config.toml
num_hidden_layers = 18
hidden_size = 768
num_attention_heads = 4
num_key_value_heads = 4
head_dim = 128
intermediate_size = 4608
vocab_size = 32000
hidden_act = "squared_leaky_relu"
norm = "rmsnorm"
norm_place = "pre"
norm_eps = 1e-06
positions = "rope"
rope_theta = 10000.0
rope_fraction = 1.0
qk_norm = false
attn_scale = 0.0884
bias = "none"
tie_word_embeddings = "early"
parallel_block = false
extras = ["value residuals", "hashed n-gram embeddings"]
init = "normal"
init_std_qkv = 0.0152
init_std_o = 0.0186
init_std_up = 0.0152
init_std_down = 0.0
optimizer = "muon_variant"
learning_rate = 0.0112
beta1 = 0.9
weight_decay = 0.023
lr_head = 0.00498
max_grad_norm = 2.0
warmup_steps = 200
schedule = "wsd"
decay_fraction = 0.344
decay_shape = "cos"
final_lr_fraction = 0.0
batch_tokens = 131072
max_seq_len = 1024
doc_mask = true
train_tokens = 830200000
max_steps = 6334
dataset = "wikipedia_en"
Each number is 500 + 25 x the weight over its row's rms, rounded and kept within 0 to 999. Layers, rows and columns count from 0. Numbers have three digits each. The size before them is the row's rms in percent of the matrix's.

# q: layer 2 attention query, 512x768, rms 0.0502, rows 235-255, columns 512-639
# k: layer 2 attention key, 512x768, rms 0.0503, rows 235-255, columns 512-639
# v: layer 2 attention value, 512x768, rms 0.0532, rows 128-159, columns 512-639
# o: layer 2 attention output (transposed), 512x768, rms 0.102, rows 128-158, columns 512-639
q235 091:512550518454461515484507496559518486462500497498497479553482499469517504497488497507460517524453463494475534478475473465531479511532502501496501473527519480495539497503459469484497527551519463539558498493500511505527543488512526509494488512485420535484494490478509479492517508525452498509542507488510539520505479512460517471513479503457494479525542472509499487502471500487517512530521
k235 096:520470530486510499541487521489508449506448486492476510497432515498509498493470501498509466514504494504498480472507510494497443472502521535496518521468490517484537495478491545493538450510530494485481502461520517561503515499499522529453525467490523500480506514553467552540473501493531497474504509501504533513506524483503506500485473492515466530532516528476480493516499509507518462510503
q236 091:513454564457502518502534487495510473512484551522481511478475530495508523511478511509506500541491482494523544478481456474528475492461510481445497423474458508510499547508525518455468481532543523517543448497457543491435476500494499509550498545508494548509523515516487508529500470519532499477463491533486490536523491495497531489465490514547517524550470540498488464489447516511489497508511
k236 087:468511513512501498504499509497536531533493539491486466491515519498514518529524489499476486492461504506505504502527457493497491490487496498501469513524454518510543473484484510547526492482453465487483541453541493428517538508511492549481515507495512485486470489487468482529485524478506475543569538514522480494489488481512546485509485480523504508541522534537509507510497559477510502507520
q237 091:494530493486489477511487552495509514498473477484524560448432546517562479504556509466500463480491504476487490523456536503514512495496501505540461547538513491503498542502520452485511531508485520500475499552505504495498549466492519493503511482447511445473484509489550532493507531480482483540444505475488523565500472542541484546543488491509453470491510468523480487452586493500522536521504
k237 090:503476515538454491481549480523486472502524503544489515526524444502463521513498460472478522473543497504492524504516526501492510545503468479520487455498490454487518491529514480523534488460504561490483472533552548528481464468546472535499491515493454502506492566472478500482487502517503511492491523548450460512492499463461500507492529472456522459542514492455466516497469534525512499513483
q238 096:522529494494507510462482537527525486484510516467505512490512522522526462504514494465499517485501487521474523484472461452559494460492515494519453496524523466485501486561533511477502473486507483504528450543484487473483513484479460486527529510493506495455515460496515526499479499527445520508515464501525504485495446524519454455513539516529459545452490474516497467501466494527482503518526
k238 093:501540476508492505533517497467504493460464491467518482499510494559515513467520520481521524471526486532515496527472551516528474472485529485492557484461492487512487479442528511495512531485472544515491508521483567518472522558493520500499518457480522505477492495465486467522493537510513527512506514495475542528520496492502501491506435526485473514508483530449507480514482507511493480418487
q239 092:446506529505527540480492543493544476495524521487483475472504492485483477512525487491533497497538515520502511495512518520456535502525517494494477517489484506492475500543477499493506523523470501495529493503508467484499443531501505501491456476476477500528521423473509487473489481557481472522498484515479484513483495454529514515509551499493508513500516458530482488535490487515432499518514
k239 089:499498494527492507518511520519458504462517513514465528451481526464519494562425436494512512500444443521525523511514458505532500502476495520552450487493504488531529491468520527517467480493464521545511471495471499520460516542471469520482522513529513538512495498516515505526455521501555529523453522501478520487511499482521530468488480496489491537555465478492529523492485487507548494470454
q240 092:508480497479552483508509512435499465473475498545494536498489510499528448501489491499519504443522469496489481466547487466543450442507535514524536505441541496498513488505490502508522504471477514516525489530499496492476531489546511539503490462543528473486504505513500512489470496496487470535492502510490518494484522511506480481505511534464516564499473482463521459536525529436561460549485
k240 091:495517485510487554519489479512511498515501474526514483510504511523499555482529456509470486441467488420517501508440535535486522523516491479483502495517536497481474475493518456474500484511493495546555520534495511488535498501504547499567520507464514488430457465526513519449489496466517512514487477499485535512475467500479487490523477515511493521524485471518517536519479513521487471498469
q241 090:500512457486487527509533543467494493485495486510533446481464522545486518515458529506488502525464504537502495486499487493438480503482478493510480477521484507544491498494528487515507477460472518481488512509460495445513486521526434476476514476500494510477530498485555476504486496478510459526493478520465489515470463497516482477543519464488504513470486499452455469522487522533448517510520
k241 091:483502498501477490541525525531498539516468525527524491518521529526506469477498502512540465492504467492500526515479532511527472485465534507516503524455433506441474514511516527534489528468515490480452518542496505472516489511480494532493511516483482466532526480524542529490473518521494516557512501509500512485497528499514463498518542539492493539517500558509475507496509492467483546523444
q242 095:456531452502479487504500495503517510506489515515483460490475512564538503465473510467508507490488472526484487483488480515453510546506491493464471457511480508485529516487507549489489497489499509534498480501524473499512480521517532485522510523512479489545484521512508534482463508524497499456482525482517491488494540468483532500536491510500537482488507528510453468501516517513525508482442
k242 089:534503466480528493509473463481494476499483507463488508514503531467496459462530508554511461570509480516460483497521509502524509478513517497493428529525459508521466510524527505529461524513518506455498467514497505491447488510488518499516519516525499491481501483486470504424524473464499511486504463520528503456481471544503484512494492483528469525463528519487513489490478460498480526571535
q243 094:498510493527463535480485483462470529503545525541490482530517495495472555484480517521515491509467491482472469517483478497434482489563521527486485563507474509464485489488449529487500516500472499512476505509520478516499445526498534537526484483512508535543501520498527524515469463522512500524487522497480514469459517524466499485524500488507506486521457499522522478531529496501498522518504
k243 093:513516550481479521505490478465471494450500473513515527463469487439528502477460533542537495514496547469499512478474492482505544530496481500466489489477517512515488550488532475496462477499508525490476493476493491484414506517550471447474471487497500461502525538497541535522479479505517530508488495521498513488517463470489521511511473533437541520485471493493493503458489481476525485542536
q244 089:471505460492499496490480484517463497486505475504463509537516490498488465509464491496510512437471523499499509481462517526496476522531470465515495479544464496505491479522506514522514478485479523486483480536495459512525482518474486511514501506553468505493532504476549524488479495522490490502495535499524496525535484481468529448510516536488471539481490486523520472503510505475515505540533
k244 093:480508493495498512441493515527503469498525545500497503522513491484507500426475497516509511547499568507557479509509484494535459495492485520513514512441466495507486516505486488529492505537467479490505501539498488464500506524530470521485529460584485503473504506533502481516510491481441504499476474519540498460500508516488516504497513482482517525498497464513483464517489510490539516498525
q245 091:507501557491455471442533523479495485596527519490514481485468510460476491468540470491479515516487466493516514542520515510499525479471456528493497509490513506529510526480510517504505495493521527533506521513501522523514475537499543475515475501507577472475508549474474530475509507486494492478518461472500527488502516446484486510508494459478484449520455503512480505531485465464523479527522
k245 093:499522510530480526469527465481534516522479496495510517505508515481523479526506450495522532455491438496449480481509462468462490507509481538469511503459516486505543503524496497539486490515471538512523469490532507515510469489504503506513515513487491502502533454506523490486540503519533510473507481525497468503496493483474516483516554460517518515449552474490504475514498471499476494473474
q246 092:532501534527493449502529497476511502488506506516538488492506471503510468511520492461494493500518466513510482518495536516491491528488490545496537542486510503482472478517499494519512510483511507502532470503510486509535493534516491506497519517484520478501472528490493482468461494514488516553510479489476489474525501500503476455489459506483440489490452503527534456496468509488485513460497
k246 093:489506512533511530499514481542530489501453445518520511500503505481464510541540513481500518481438505485489494504487525530508499491524503523525492490510548438491539493529473501539508491518514504483500497457482495502545521489539448484472483492490488445549498443437462527494485497505517480533492506479530511462521492495499497458474458490521482514494452489450524507456483492543533519489531
q247 089:491516525536539505517551432506505512488540496485501452514539511489501492493517520486518496474523523508534545475545544500509498480515500519465465471501459500484454500481505454516519458506527479476491512528504514486487463460454500496465473480506480512483428526481532506563480436513531505470465485489502544508479530477484517526524514472446495498515509494513465538525489476480511510505510
k247 090:507498524507465507508490477443501521505493532479482498522477537497536526486466542486443500504483539522528485495516484500545516504479520503524521514482495499512515508498479495501452544485484485503518451497499501526513526497500472471458514461493458480537503549490486521535476520467495452509516510516498470491498523513524487511522476483487458520486513476536514486459554481501522489491528
q248 093:528474462526511479511532484505521465496534523442476495496487546522523458507469493507494494535504513482464505499537515491506544510502471520502526526515495447475486468505534473460501500473513482469547502533485541510493464454480502528504510513506486473512496469499507483504498475494482481531498507534509479495480482507509491549458505527493484513547504530494489507528508498493540479478482
k248 094:484484488442449487472492518491483506474529484528511555490530502468474533498505479537538505573513505519486500523508507493500531503501536491487510494510520475524517506499510468482499519496488477523530503515518500532504497540520500454547553526509560495509506516533530486484484492512460535504516484500510469489453520459514482493533510535514473532502516471454507494482537483499507508508488
q249 094:511508464496502525525502500543539596508492539483507532523474500483478542523527534492476519500533477543515517502506528465512477528539491491490503506512526471477474506494531509538482523481462536528490495512543484519440530499527556498532437482489524516504492491491472500485509510505511474534447512508508512496478508501530542528471485467511513509452517509487496515497540467466489490507482
k249 096:518496498483508483481481492533464528492537469513474536457498502415471486481517495477543503521523546450538475509514489512535521472471471503476522514474501499487538527477538466510546501466489502520468485523528501470461543473533459459491519524533469484487502500498480519528537502461494507454478514443496470514498521486538429478520490540533500501527499500515488533510472484487558499497478
q250 095:468484526505565489509513501492456491572488498487502523501542450492502488541520479494477501502528530523465523523507449502533517512478550490523476482479566498482515520481503517508501514460543504527498541475514496510498529510493537465487511487483469503464528458488488456521480525492496515515479500445528534500513539461463487497516500542510476499461499502525536515486464469500474501510504
k250 093:509497461490537476457544472480506548558524486529565494526530498480512519481502517526450457492480496533507522540480533484511446525507485478481518531448518548506473514485492493516502441512468482496515502540462515459523482487480493499449503486486475446513503476519477483464469495536502486463550518440493545527487480541510499515499498531518468497482465542467465471517504509481500528432535
q251 091:516491494514517529524457482543507476500510511513494528480500521455475533485470518499500486515472460488527491473502491463503468497527476438482467479501455513491462517497513491482488552509469484490483490508471506476499492495475503461483507527476508518486518501552512501481464514497451480489529489519497489521527486507490502479521486518502509570525517504472475511482475535494502483509530
k251 093:503535487507495465477506556476498513515467456481530514446510468514521417533490549495479477480463515517507511523458487493492535487534533482468501557508516542483516525535519510512523474513479484496521478515498512503527508462521529522484483480469559512529544492514508522496488499466517515505470489482514547479491530495468503502514520489477488508501518501500522528491485468501530492509480
q252 088:522469508486524503510487504504502493483471498482522538497522520490452523553509472519466493506483476559488551525524485492539514514481469459514510476503497467511468494508508541471477512509459449475480478539509487495496491445491526501501498529512523543532517476477508481488515530478488529470509522435463490445460519505483520507476458498479517547484476533513499515521513462541515509505480
k252 088:514492457435478472542513477562517531518495514508526491490510485536472484526529501443533492530488475468435458544459469489479495441485514516513513487548536463517469498492500512496508537510499529537488542510477536526506502554521487547504460484514494544475476479487500515496500462513544515511500507505547515446513503484493487480526497491517479493525517464482476490462515552506508501555482
q253 091:491533524498511484463515510502523569476487496537477498544475534518516474524466512469492445473494474491535500478480517487473529510488544484496473526530552499485539512526488457500486507472485524549506523460531512477522475471475506505477531521526502465526490475466527482477465481498511469549513469487535473520514466505484497554538464540501508469572506495492509439492515463479484499505505
k253 092:516472487533528492479504476483481488539480491474509529469502479477446495493502470495527531470478481502473530548535493456552483490510488494515462518478494533526487468494509454504530466500527506464481549540497486500472487469503491528499509480515512511530513513469488515481506498482488473486504496491530528471503514510538522496512470493484528495515505479484485518495470522494523511484462
q254 095:488500505535494518517497498495484481497508498547540455481475497517589527512488448534481516508499492477490520514506486474481503525477509505493519508523493532488496467483529507449497545545461513499545504518526515499512472471513492484514479525505500485496514515511457553540445513498493521517466509487513538485459519549513521514524507491466509461509502453503464485485533504540528498466508
k254 092:459468530498540501507526529503508476487517482460489532470496496516448505534492505493484475434462507503457521481513475480501533492484536485488488489463523511495480541464465515546496493548475512469521502474505490552491498524460496481489458516511503501497509508508503479514527490504526506477512472529521502538501520505462472405514486495512520490539493511487534517503466526500471502531484
q255 094:502481487494465496490493541472468463513497529493534502484557519442511504537528487522480507532489504541528520504495480513495459526473482505484475463492500540505493495519501533525544508531516543523503478505519499514471452465519481477503537479495534500519514475505487510490533517483522525483480492481528515492494480469482506494515525509474553563481482515469480489541494454537486524509506
k255 093:544461519474516501478508464505467501449460514486526451528447526492503494538530490454502487489462498534469455482498507474489492479493463516490469491495458473500507485515443509487532491488501456531534537481513546496505511479481513495532534486498447487531473475517530523517533489410485510514534490551528504530508449543494509498495441512510455462532470485538500519489466512459546458493501
v128 101:477465522499501489472509486491513528513549500444524499523507559478467516507505469526496513494550454511509488461478524535521556485498517501536497514536483504541466518513511467486491477506517519461505472474515496490496474475462473537542496517494511488465536487549495505519530496495491487515499491558522496522482494460465484476469475498463474524542527498508472471486499490506449511549512
o128 099:468488505510509537485482505459520522499490522501508475506490559503470469541495455526509481517511464547508528527475457477487508520513518503451469468470500480465468490503491475514523509480473506535505458505503517470503550465488474533520503494486484531508503511498514450501507526467457526507506512543496528472508479491480497501494522481468488464465482504533493516538509485491465502468522
v129 108:530442483549498523498540487464498500486517484506503468493479505517473511504487476521488497493507554501508557436470465518506517488510497511485523507504512557500526508482505537513522469506494559439492511436478527480476524460493500505470519476512527458523466518505478479520485462527499521500477481521504511490482547516489510548502533521488476477506528455518501505476515517524471461534460
o129 096:506504514503462463544487549475528497468475520511483512507503521475523464497500503482484548521484523536500504491499528503463534518519500495476502508510517539517476456500483500488486556513519494438484469557526462519488499520451503535526534515484495502459477492485507528472515484490434490478454451486486491500457513519502506522490547484492552468497474496485501495535458497461582487538467
v130 101:466507508515523501509548467511491509509520506516510542530475484509469481478494482447475472471516544529516376480498517515485447510475528480504466520523481503482533496521498500468490503489472516492494467521496553473468477498475522506482527486516557456501523531509505544489464507445555510490496510500485515516519479511548486498495500531520522509507512514470544473523534471484503548459502
o130 094:502493522485533498530471518512447525504515481472435506498443481505506478489501481524513515516502497422537511510526462500500481511489489502495497513531464506497500532508476485477483474491493483534521485494497522478502486448542524499466517535548500523489488509437526473502527459493483485517485498508501539525506489498477493463509525505505460494491500493529542530508510493475516489501496
v131 107:466534476443488481448479497543518515518516513484510503460452507501494480512445492494485532520507479529502505540505548520508528503504514595516524484516509431483558494514466490543476509441532458504518476529530508488509526508486466458479522469422496547478495505510494495464509539515501501484470504476489494521482513510484530497498577543503501543493482496501457513481518507477520519500493
o131 104:480525509526556496564463471505523507523476458513485474487532490505519532489512481490516520486472479507507521472496517531487469486537461427545493532493481527504500486536515510501529516505497536542495499528485515463515537494482481544480481494493503489540471508503504478518503501489513518477454525475504502482495510493520498519500526551497481517469520512538501489501536504495492551485525
v132 104:520488494541539445480516451486488491425489490494518486514526511470474507535463483513470505465472537485458544536470514469536501488481548516517488519496531497505494527496495519523491475457470500484507470507523527482464472476516466485524464529481451527506463499526505508523457499524506495458527514519535495557483527455503498527507506481514508514505491482503513504459495491524504517497486
o132 102:506521496506486541456535545485539519520520492519490494478493496540533492530493475485502550514500516473531511501470508517508502447559507476451514481523495475507503492535462501436460485483497508510489464529492464497504510493507468517529561500498551506480453457524469512449496503483508508509454453515492489469488503506489455546490524486533478493471466441512549513505487478495523466466472
v133 102:513518453488487495510487500517495500503483520528502473537459524495431488476503483529447528534469454525486517532524514501472479483494496525468496497524453541475476514514485517508513501473467532485518468517492455495552489486527495540547501496508509479515494499503493512526522513535495525487521528527509503548540539500472455515501510538523479519484508489428539472538485501495535485529509
o133 097:511517505561526507483490515515520480494480485506509494481498488490519529489503506507509518493513494528472510479552494495426446459523530511496516515457528468500527458479514482518466456512522481474497507470513451490454545501495499513489498517537517513459467443503460498473513516535515513489467485463506513501514470496481506464459480504471505497482482540479470485542488446484497470503491
v134 104:474502470451453532518485521535555496534510505444532476496442529497499540473517500501455530482551489503498496470515507477495484534531476548500506496527477500493503519465529518509520557492513502490546484478518488548483533475528480489495472560493477470448508480471475490537528512494521462467507448493501443501536494506474521517440493482451442513514498495466522531489475509548481442505503
o134 097:483538521535523467506505472516504488488508482527485509471531475464501471525479492510493527531506498472540495472530495511489518517487512508525482552506511511529547444504527491513496478469515503526525539530483500516500464525533488502487464526551500525488514494541503496538486509503503516529515517488514495486533530477548489513479507534499455486503469506527517533538520510497450523487496
v135 103:498509488525466541499457497505488550510463487522501501472511473507467492478527475522451499501513526468488480511504485488475500528544461525567469508526508546478499548512472558498491495442488483523491525476523526506523532510476511501459490523515518502540503470465492521505519473493499481490492505515472534529503522534517520526498531534490537517467517492506470492495460503467491478467520
o135 100:521490491518526486490527518523525492502518508481521515537477481483519475496486530520502499539520483513506486507455462482494517500538489471491505462469514511519482502522506505513481527497539507513494517526474465483495508526498503491509515498528488514461519507489473480454493530486498494535535469506500498513521531463473477505495484496467472561495446495495490509495515494501533518515529
v136 102:491495500517558558499464469498498487514471520554492469550511546458501519512472474475501500471525485487493523470501485537508468467486501504490489490509494485476495476472457478453463481502528501498492473496523500505498522454438488512554521478511542494462500512531477490496468503513512533465498494469494521488503475534496489483529553486539525472491499470471462498519499518530522545497510
o136 097:516513484540513463538498585484504473458515496467504442476488501490551488499556483473466503520476496495451503486519489540444539510482495481460466467512461484525494464481514483485504506478507481531508505487472529514482528480505482506471500544485477490530438464459450542539464505463521523510532481495485505512488491466515479499523484496543536478496483531509520516447544467493440534460489
v137 106:479488512523431506475533523517485498536495469496476506470488456482490507484485516468506504505511444513535465494469501536511510500520523533512538518483514476526535504486500517569504522508530522494501486542481554544456514512528519443419524528489494531497494509520522511451512466504496467528507504509485464467479486467539469483506538491470479497510521472468503498524561511471541482450515
o137 105:511523486497500497490446514528507474526469480489467479493483535529493526490492482481499498516523528497479511504432502524512494512508510519490500500501506496474470454522495493479532494494496503524525562485532459493510489479501479508517476479516492504520520504493483493440507485485513462488494511553517497499546491484494487506490471433492506497485445533496495494472475533515491493517447
v138 109:484480521511466489472474498465515579525482557486472523497478482504515498521494475534528514505494467511487515495540495495514537474475474504489479477481524469506504497527495479461469524529536492532529499556479476512504505488508520548470486490480479535498499449511561458470508529537511501507501476540556520485496515489478469471506492496495532541503512469513521492509491534490490507554534
o138 103:508483472515490507526511524487545486481495522507523472533545520463517496484526521499478513499505482501464458508492510515505476531528473513486490476467474519487493503491553505556539527479474513486494522503529504512521495496524504458504471518496534452508509501501540488510436514516490494518542469517486472478513504501465462498479539455504487473484542497516471473473531483492438470501503
v139 103:499438493482449527503524493482488512488476478478464522524494505504467513520511493545527496489483529472526521452475467462472479518487483459540496524532441454491454474526481489512446462534497480459517519484543469464500533503490535477487497542504485476487481481529495528514491496475510495507508492540480516498487512481491479533499503525521530508467506466529506526450556484508516480596514
o139 100:502503502467538498508480531545514483486492491481481524488509494448500514519485457481532502464444511481505523492517478500519491468440502490497493485488531479460492467517508517493549537491471479549468481522516463475477495506481506531538476495491536537492547523511513500477484529507470489521504489501491518506578518522492493476479535499529488509507451493433513482487500492520513503497508
v140 110:481446494509509479520463541495517491480466526490515512540534512447479482482525523466492492505469503523473518479494501518452507525491508515494453476503478536513541536496511511472462488482533461532498523474495499544517532481508491490483552493501487480474502500482527509532482534487478480481508510488481478473483471522481496529478525463482467487499519519489475486410474497557457447498442
o140 100:468494487499505475513481464468486492523483510528492503465546511489492513479548494452467462511526484488500521484469515513535520504523501482527511509510497458532517539426548554534505456505537528485512478527582548509478447536493502536504484515480452488491456498485483468488483550527494499523489484489526497512521511479494505453490502554509549497482500473516533514460559494513473434487491
v141 102:527478526512468459453546500490509504481512489477490485483474520523465496479519517528504483485505494426505493487482501488473513508503488485473517540528481482532516486527532491463439489485532510454486530499520491490549509474513497485481472545490485494502447523478479491520477513492505502519522507513493513484472522502553505481515495492503561491497539491528477567495524490491509490502519
o141 099:481521497521508499512444489480502510454527499502501486465484494466569532515501515495500516479458474508490501514502496502518473505477502500478508505470522506509485527506491539538502486548447459515513519541479469512477531514505509499522483495549544483482515492546504530458506463514524536514470502513493493494520514442495450514521453509495487500501532508491487466451480525485518486537458
v142 102:488497510459488484439474464532447522500468473518512474509504511526507461514478481510491465542483518523470512472519503502498499481502517534521492503505456526534477525468532481522494504484472491516511491511524484480481502519498558487481444496467524454507485494514458504447453512505518470521490529511472488492479482491493458519512497479484556511524485511485487509472525448521468512476488
o142 098:516496455484484466493515524491462533511518496501487492515517462428534488501539476513509501483496495468505481523518501514549494438519465474509516473510518525496481502534482464489489528478517524476498524539534465451500493493547483514527548484483511494492513489518571526506459460514496485509458463470500470454497511505482473515533521480490484524480514485522450545516513552490512455499483
v143 102:503526520522504501520482569494496492515526487464462511467501469512523529501534525530493514471483535523490509515459503504466465526518546503473518503511521493511484475483511504497488504502503486508501488540501484516540492515530477474479465491521502512533557496522478488539496469506500530478482537494493524504546518504549505509501489451454511520450497481505494475527503539492521517483494
o143 096:469507474474499501515464492491496477523488538516552488505473518477534478475472506465485493481504492508455480443520461504450511502495477492479529472519510501482510527520469484526517515533506520546497548477489517505535512501515477467484478452503508495515482474486474493518463461479497490510461477500513488510480461505480519523475518523484484520493517506515486505553550492534487518525456
v144 105:531499450480502479497518486514506506483480486457525507462519481485481506442525478529495520473527551525506514490464502473464528541484544494523493520455536534516532541476529470538500493503499552546497479514504497496489503499467496483478485529518505498509473487534505537497512469527547485508465526533505470498502482507505485549505478516428504492510536480484452544502487487534537467519539
o144 102:497512538521483454497497517523502473505482493473474511446492478513490488536527512474450484519500501502485474502461496529444471453574493518507549506487500501496492464486522491490485543506463474488491527462476442506486468538517480501504515489541504492500543479506497533511517490539537468537518476482521529464492531474521504467458520517491506533497523492518513487521468472523494505474469
v145 107:531471500542482513525482490511506505516478512520488485519472455495457517479505558492500489493508460526522476506481518454488494486487475501468514585511531524484522488477455500529504512511500497515487511510496500552530515520492555493503501535496485513531475498487458533521521497541525467540492538517498456466430498493513457493496521496480466529500484471488511470508477537450540422501484
o145 100:518469490462482452502488460527517487537473500519520549496528530520547543498536499507504553534503459512492511516514492505500522460516429487498512491483516490502473485505526504481487519513506527490483490479504529524520516487551514508535482518485489506512476501533526513501463510456484508497504455523482475504526492504525497528472497507479513453497448457466515514524493479491516515505471
v146 103:475490515492478520537495489498545479527569508529505525480503482513533517488481499499513526457477493502462448529473530493475458488472493443473526528491481464478503491561465495505486498524505510463508459485517523473504526478501492492497476502475458518525502520487533498502506481490519478494493503486485479506540487505516499481486495543493482500476514476499521500523478500474495507488519
o146 099:533493537488497488464483516490492540492472505545516501464479500430471493500531484536489463502482472513504534460525478472491448531449524534470513460521482477498511480480493478520469519562524524502511462487530541467509474523519534508485512476560478493527470531497480505527551512531481492532557511490502498461450452518518480507508506458515488478535561505470515506509469501509515525501579
v147 092:480502502540510477532460472533506506481516482486508484532509538466497524497526473500439501466508510471516500488537526497514484473530484502534455493494462548474496515490451571505499510512506498494522505506491538459509515456487487473532500524536493507469484481517485453491484475522503511470514510470505463502490451518547493514527521514519498545468456477513439487509536520548513505510473
o147 093:476530474482515449506469468421471510494487518513484502447516486458470501517494513491544467492524449464507521491523474473447499498508519479470515498526495481532525519517538498527495510510530460512504496508528476474550484473497529568497524448427508517501490474449436486519510492481557492504487521476517533445512530527475495503465477527503500491513478534490511474467491480513522552504518
v148 102:478521535458531500502468504478522513501475465502508523517496494507510546475551476490482495455457540526520506501479531512463494535466518473491509472491494476496517482523559466520468507510521500521500477488523525545430512515506518556509472529538450550442462503502495459515474525431511512509508510483470547495516506474551475459492477468500491488511494556460494536528471478488502492463480
o148 098:509493491525478498452480509515455487555518496537476469529513476501517499486443511473496498506541545473549532558463478526556491509496526525516510494489456493509488491532473530511560510551504467504453553453504498494524510490520496479482502449524497499559544539481510488490513515511506548486546502511504517503568518520490512511482473465486534551495525510481531505550491505510484527497498
v149 100:487517494513512537502506494491499502472488491522508501484450468480475507530516526486522490506497467530514496481493521470528533479510485489512502483523551474528506518505473490491498505495521557532493512478486500460538475507479499496498462510478542479490522448486494488493514475495541492472461478513525514521472486466505511484509515511493556511545503521459495529512478471519563532526476
o149 098:478507499531455492551525494491532496496491523462499489485526521521541484518464480475497509514483516488490500532495511466499493465502510534503514482490524502485453463510554500520501501501466545507506537458498530508474491496494533526507493482524472443482503532506499548493554507465496513528524476505502527532508498533559514505510424480484506494527498469450513437493495465508497470510555
v150 109:496483489560488469571485557442508551502516483491463525488483509474503509537511518496522502458438473488462461555526489498530448498487502488503494557481466492478492522527496505456490539496507527446508526487524479517500526510504502477499463479488491518506506506502513524485491510518469455502512493474490496522536521517471511473487488453484526492466490482489507468528478476476497492476477
o150 100:511516557482501504447507500524493493474483470484502498442505486520515489533504479479485536498530498507457528502510546511555536505499488501485498452503489535533508477484496528462460479501521499550442463474477480520519463480457464500494497512511535490512552526472525515514502531513515513504516457484499454483484486489490491568527507495497498490511511468483495481496528510467499491537446
v151 099:542514495470518530489469497489511522458514515532496504500507458500539482456479509511540446483494486496509471498455497496484488516520505466472519504510490546497471544515526484503506548516476494474530515478563493477519506512499518490520512515520513494466496485499474489559485487524464496532483552511513479481533515497513547537472481467458481491525503473462503532561516478460509503498493
o151 098:494499481469475513482527461491538516518489533502505500513500502514482503514530457462517526498484504507434483534552473483455491495468486515517511510497549518516525490471501504492496477466479542536534506522502510476499487515498518479515500506499480513512542477513473487475515463518515493515532494490481492512506484560482498488523546493465536478465516477505475546500489550508510482523511
v152 094:507500511516464475500503466494469524488517497479503512476552489510521493521520498532500521510502505521519461538526465475471493456514453488458523564510522489516476484503509471495438506489505494485501497479486523494483468486538492490454503502487525510535510507489479529459496510515495523506541491519491467524479502515503491504517514476506454453496526490504492531492501469521520473494532
o152 091:498481485464532512448499481542529482483493524544501504502513490487545482461545498510459493490513518454473486472513467443483506479507515522479515478459544514479530504469476519466491488515469503514524512508490484513498502459537505531471451506517496491496507510514507474526507542506488510510520533503535553531521450502532491490497521536488520475512474505470509498528489535481583534507503
v153 106:474484465490498498514469498491514491475538515469448511486514504497490455496558463527497503515508471501474528515459498504475496509484493505513534483456509488492479521498503519507481503466491469532495505518509481516515494483505533496499507512520485541510498499515469526484471479525474462476519453472518465485512493523517451491535510515495479503527507521499509512558484501526445507543509
o153 101:487537501520485473491475514513513495491504493500515501515525506478496505455499558509526521486510520515497515423509495497522543489535527483512487494516535474461471477490528527504516512472458494465493491500487462470492526449475520518463492503492473474500496522533528504547482523513466517508517514501514550490486518496483487509490501433540516518486500481458462474525529511498501524498506
v154 098:474534513485508502525523501493480514546481517475505515502562471527473493528516469479499464484480438472477540477521501513529453463485490499548488509462477480493497505535496532473533530486530508495545512485508545498493490497532507498499501492496508509486475480482508533506483476501498524495501514474502530501504462441505524468523529480553498502510517479548494506543470475504460490513518
o154 092:519494505530523501473539503475502510556463493484505501512482503470491472509505503512536484500528462501501550528511508532537455535502509480491444509526498470509498487478471483503488489538524495495525507504486484528477486514460478477488505462488522473557533516480457490492454516502564478493477502516463481521541512509511532479499493507461445461497497522551510449485453481497493499517506
v155 095:466463530519505503499485469482529499512515508498506487483475449512489500488486506471485510505516463513485476519492507449533484466494506515497492543505473436468526541460542522474521483528516522483445492498491510511495533539555511535528486494446453490485522510539522490528499506484542513515503499519545534454470497498475494475468478459524487512506487457482510481509504509480489498526469
o155 095:528502478500494498505548498519499497533544485487532470528481558485488489523488470474533489503473503523517480504473489514530491519499512482489527506498479480479502548482527456529558495481442546490455471482561481426484516529466471497497505534522512495518526514454499529461487508496483486445493504504465487495534501487491521485521514519495525473512492525479506501467469489478555496504509
v156 106:482465486478454475530481515527507488510514485486495499509475485476444513532508476531514537492479543484512495525482500489454522476483498481493538490515511521501515512462517468492520543484502488489514491518523475516495501493507479495503498531494468516490480512531561466478499491514445541475504472490542507523494500478514482504527483504512494487525494496491521524461513487462492495555520
o156 103:505517492501484544485488465522505488483483538508522488522510466486502531494475507512478517526528540503524460493486467510508503479488450506511472503529507520539502484511490468505516487508456495522427471478498530497533470506493519537508491493504505491490506470513507517521504532525486515501536484481506489453510490468471527523506464481531475554486511526500520469528454505549477495484475
v157 101:467503460472517537501485522501452484461511504533509476509525494448515473493535490479518518507486523474489496526457478489499500491472532451521481502492484537513478458494469491516525476493502514484487503493526492531498490544512503447509555494543505487481546522530505475488532468507503463480500494515519462454494431531471490481463476518494498513522484511492534520515523538477518508548495
o157 097:502521510492509465465513493473477527487493491471511525522490506504452519550510491472517512480554473496479521495525498475501515504528455545518503458491509492478526499503497498490531481487538501526495513485492478534547515521511504514501483539447487543512544495575475508519493544474505499473503519500506516473490467507518528521504546506492506520458500521528539536471528515545506507520478
v158 102:495484477492490542524513520523482524527545488490471500497469519487527503528478537473465497546498466522514486528516461528508462472502511505506488524507498490534530482487513527471485519484500478547516502494504550453518560501469503520518493495476488525543519483507501512517503488488495506510552481477494511486466498495526495476486531525520511486471506574510525505542529514483476513487526
o158 098:558501498514471486538483548508471491475478484505449501508475474503490532458499498482506500471501512477501495480493508477540559531473472475495514469487495524492503507498494484491435506529484486504491510543515493563514517504521519473507494503504518489502510505498483490510452529501480503510513503491510514519482452548519514507493516496475492473487514510478494499478467525509580497469486
v159 095:515493471477487520529530475490485523492454523522494456490472475534530538500497489547523493501516497483537475513425475485490539492500535494482491482516497505508470527522474474486513535505508513513550487481478518468519515484457455487447507485529504503482496531498517473501501484508484538504493510483498492500483484484479465545523497507490473487508514475471508495512560485481526480470518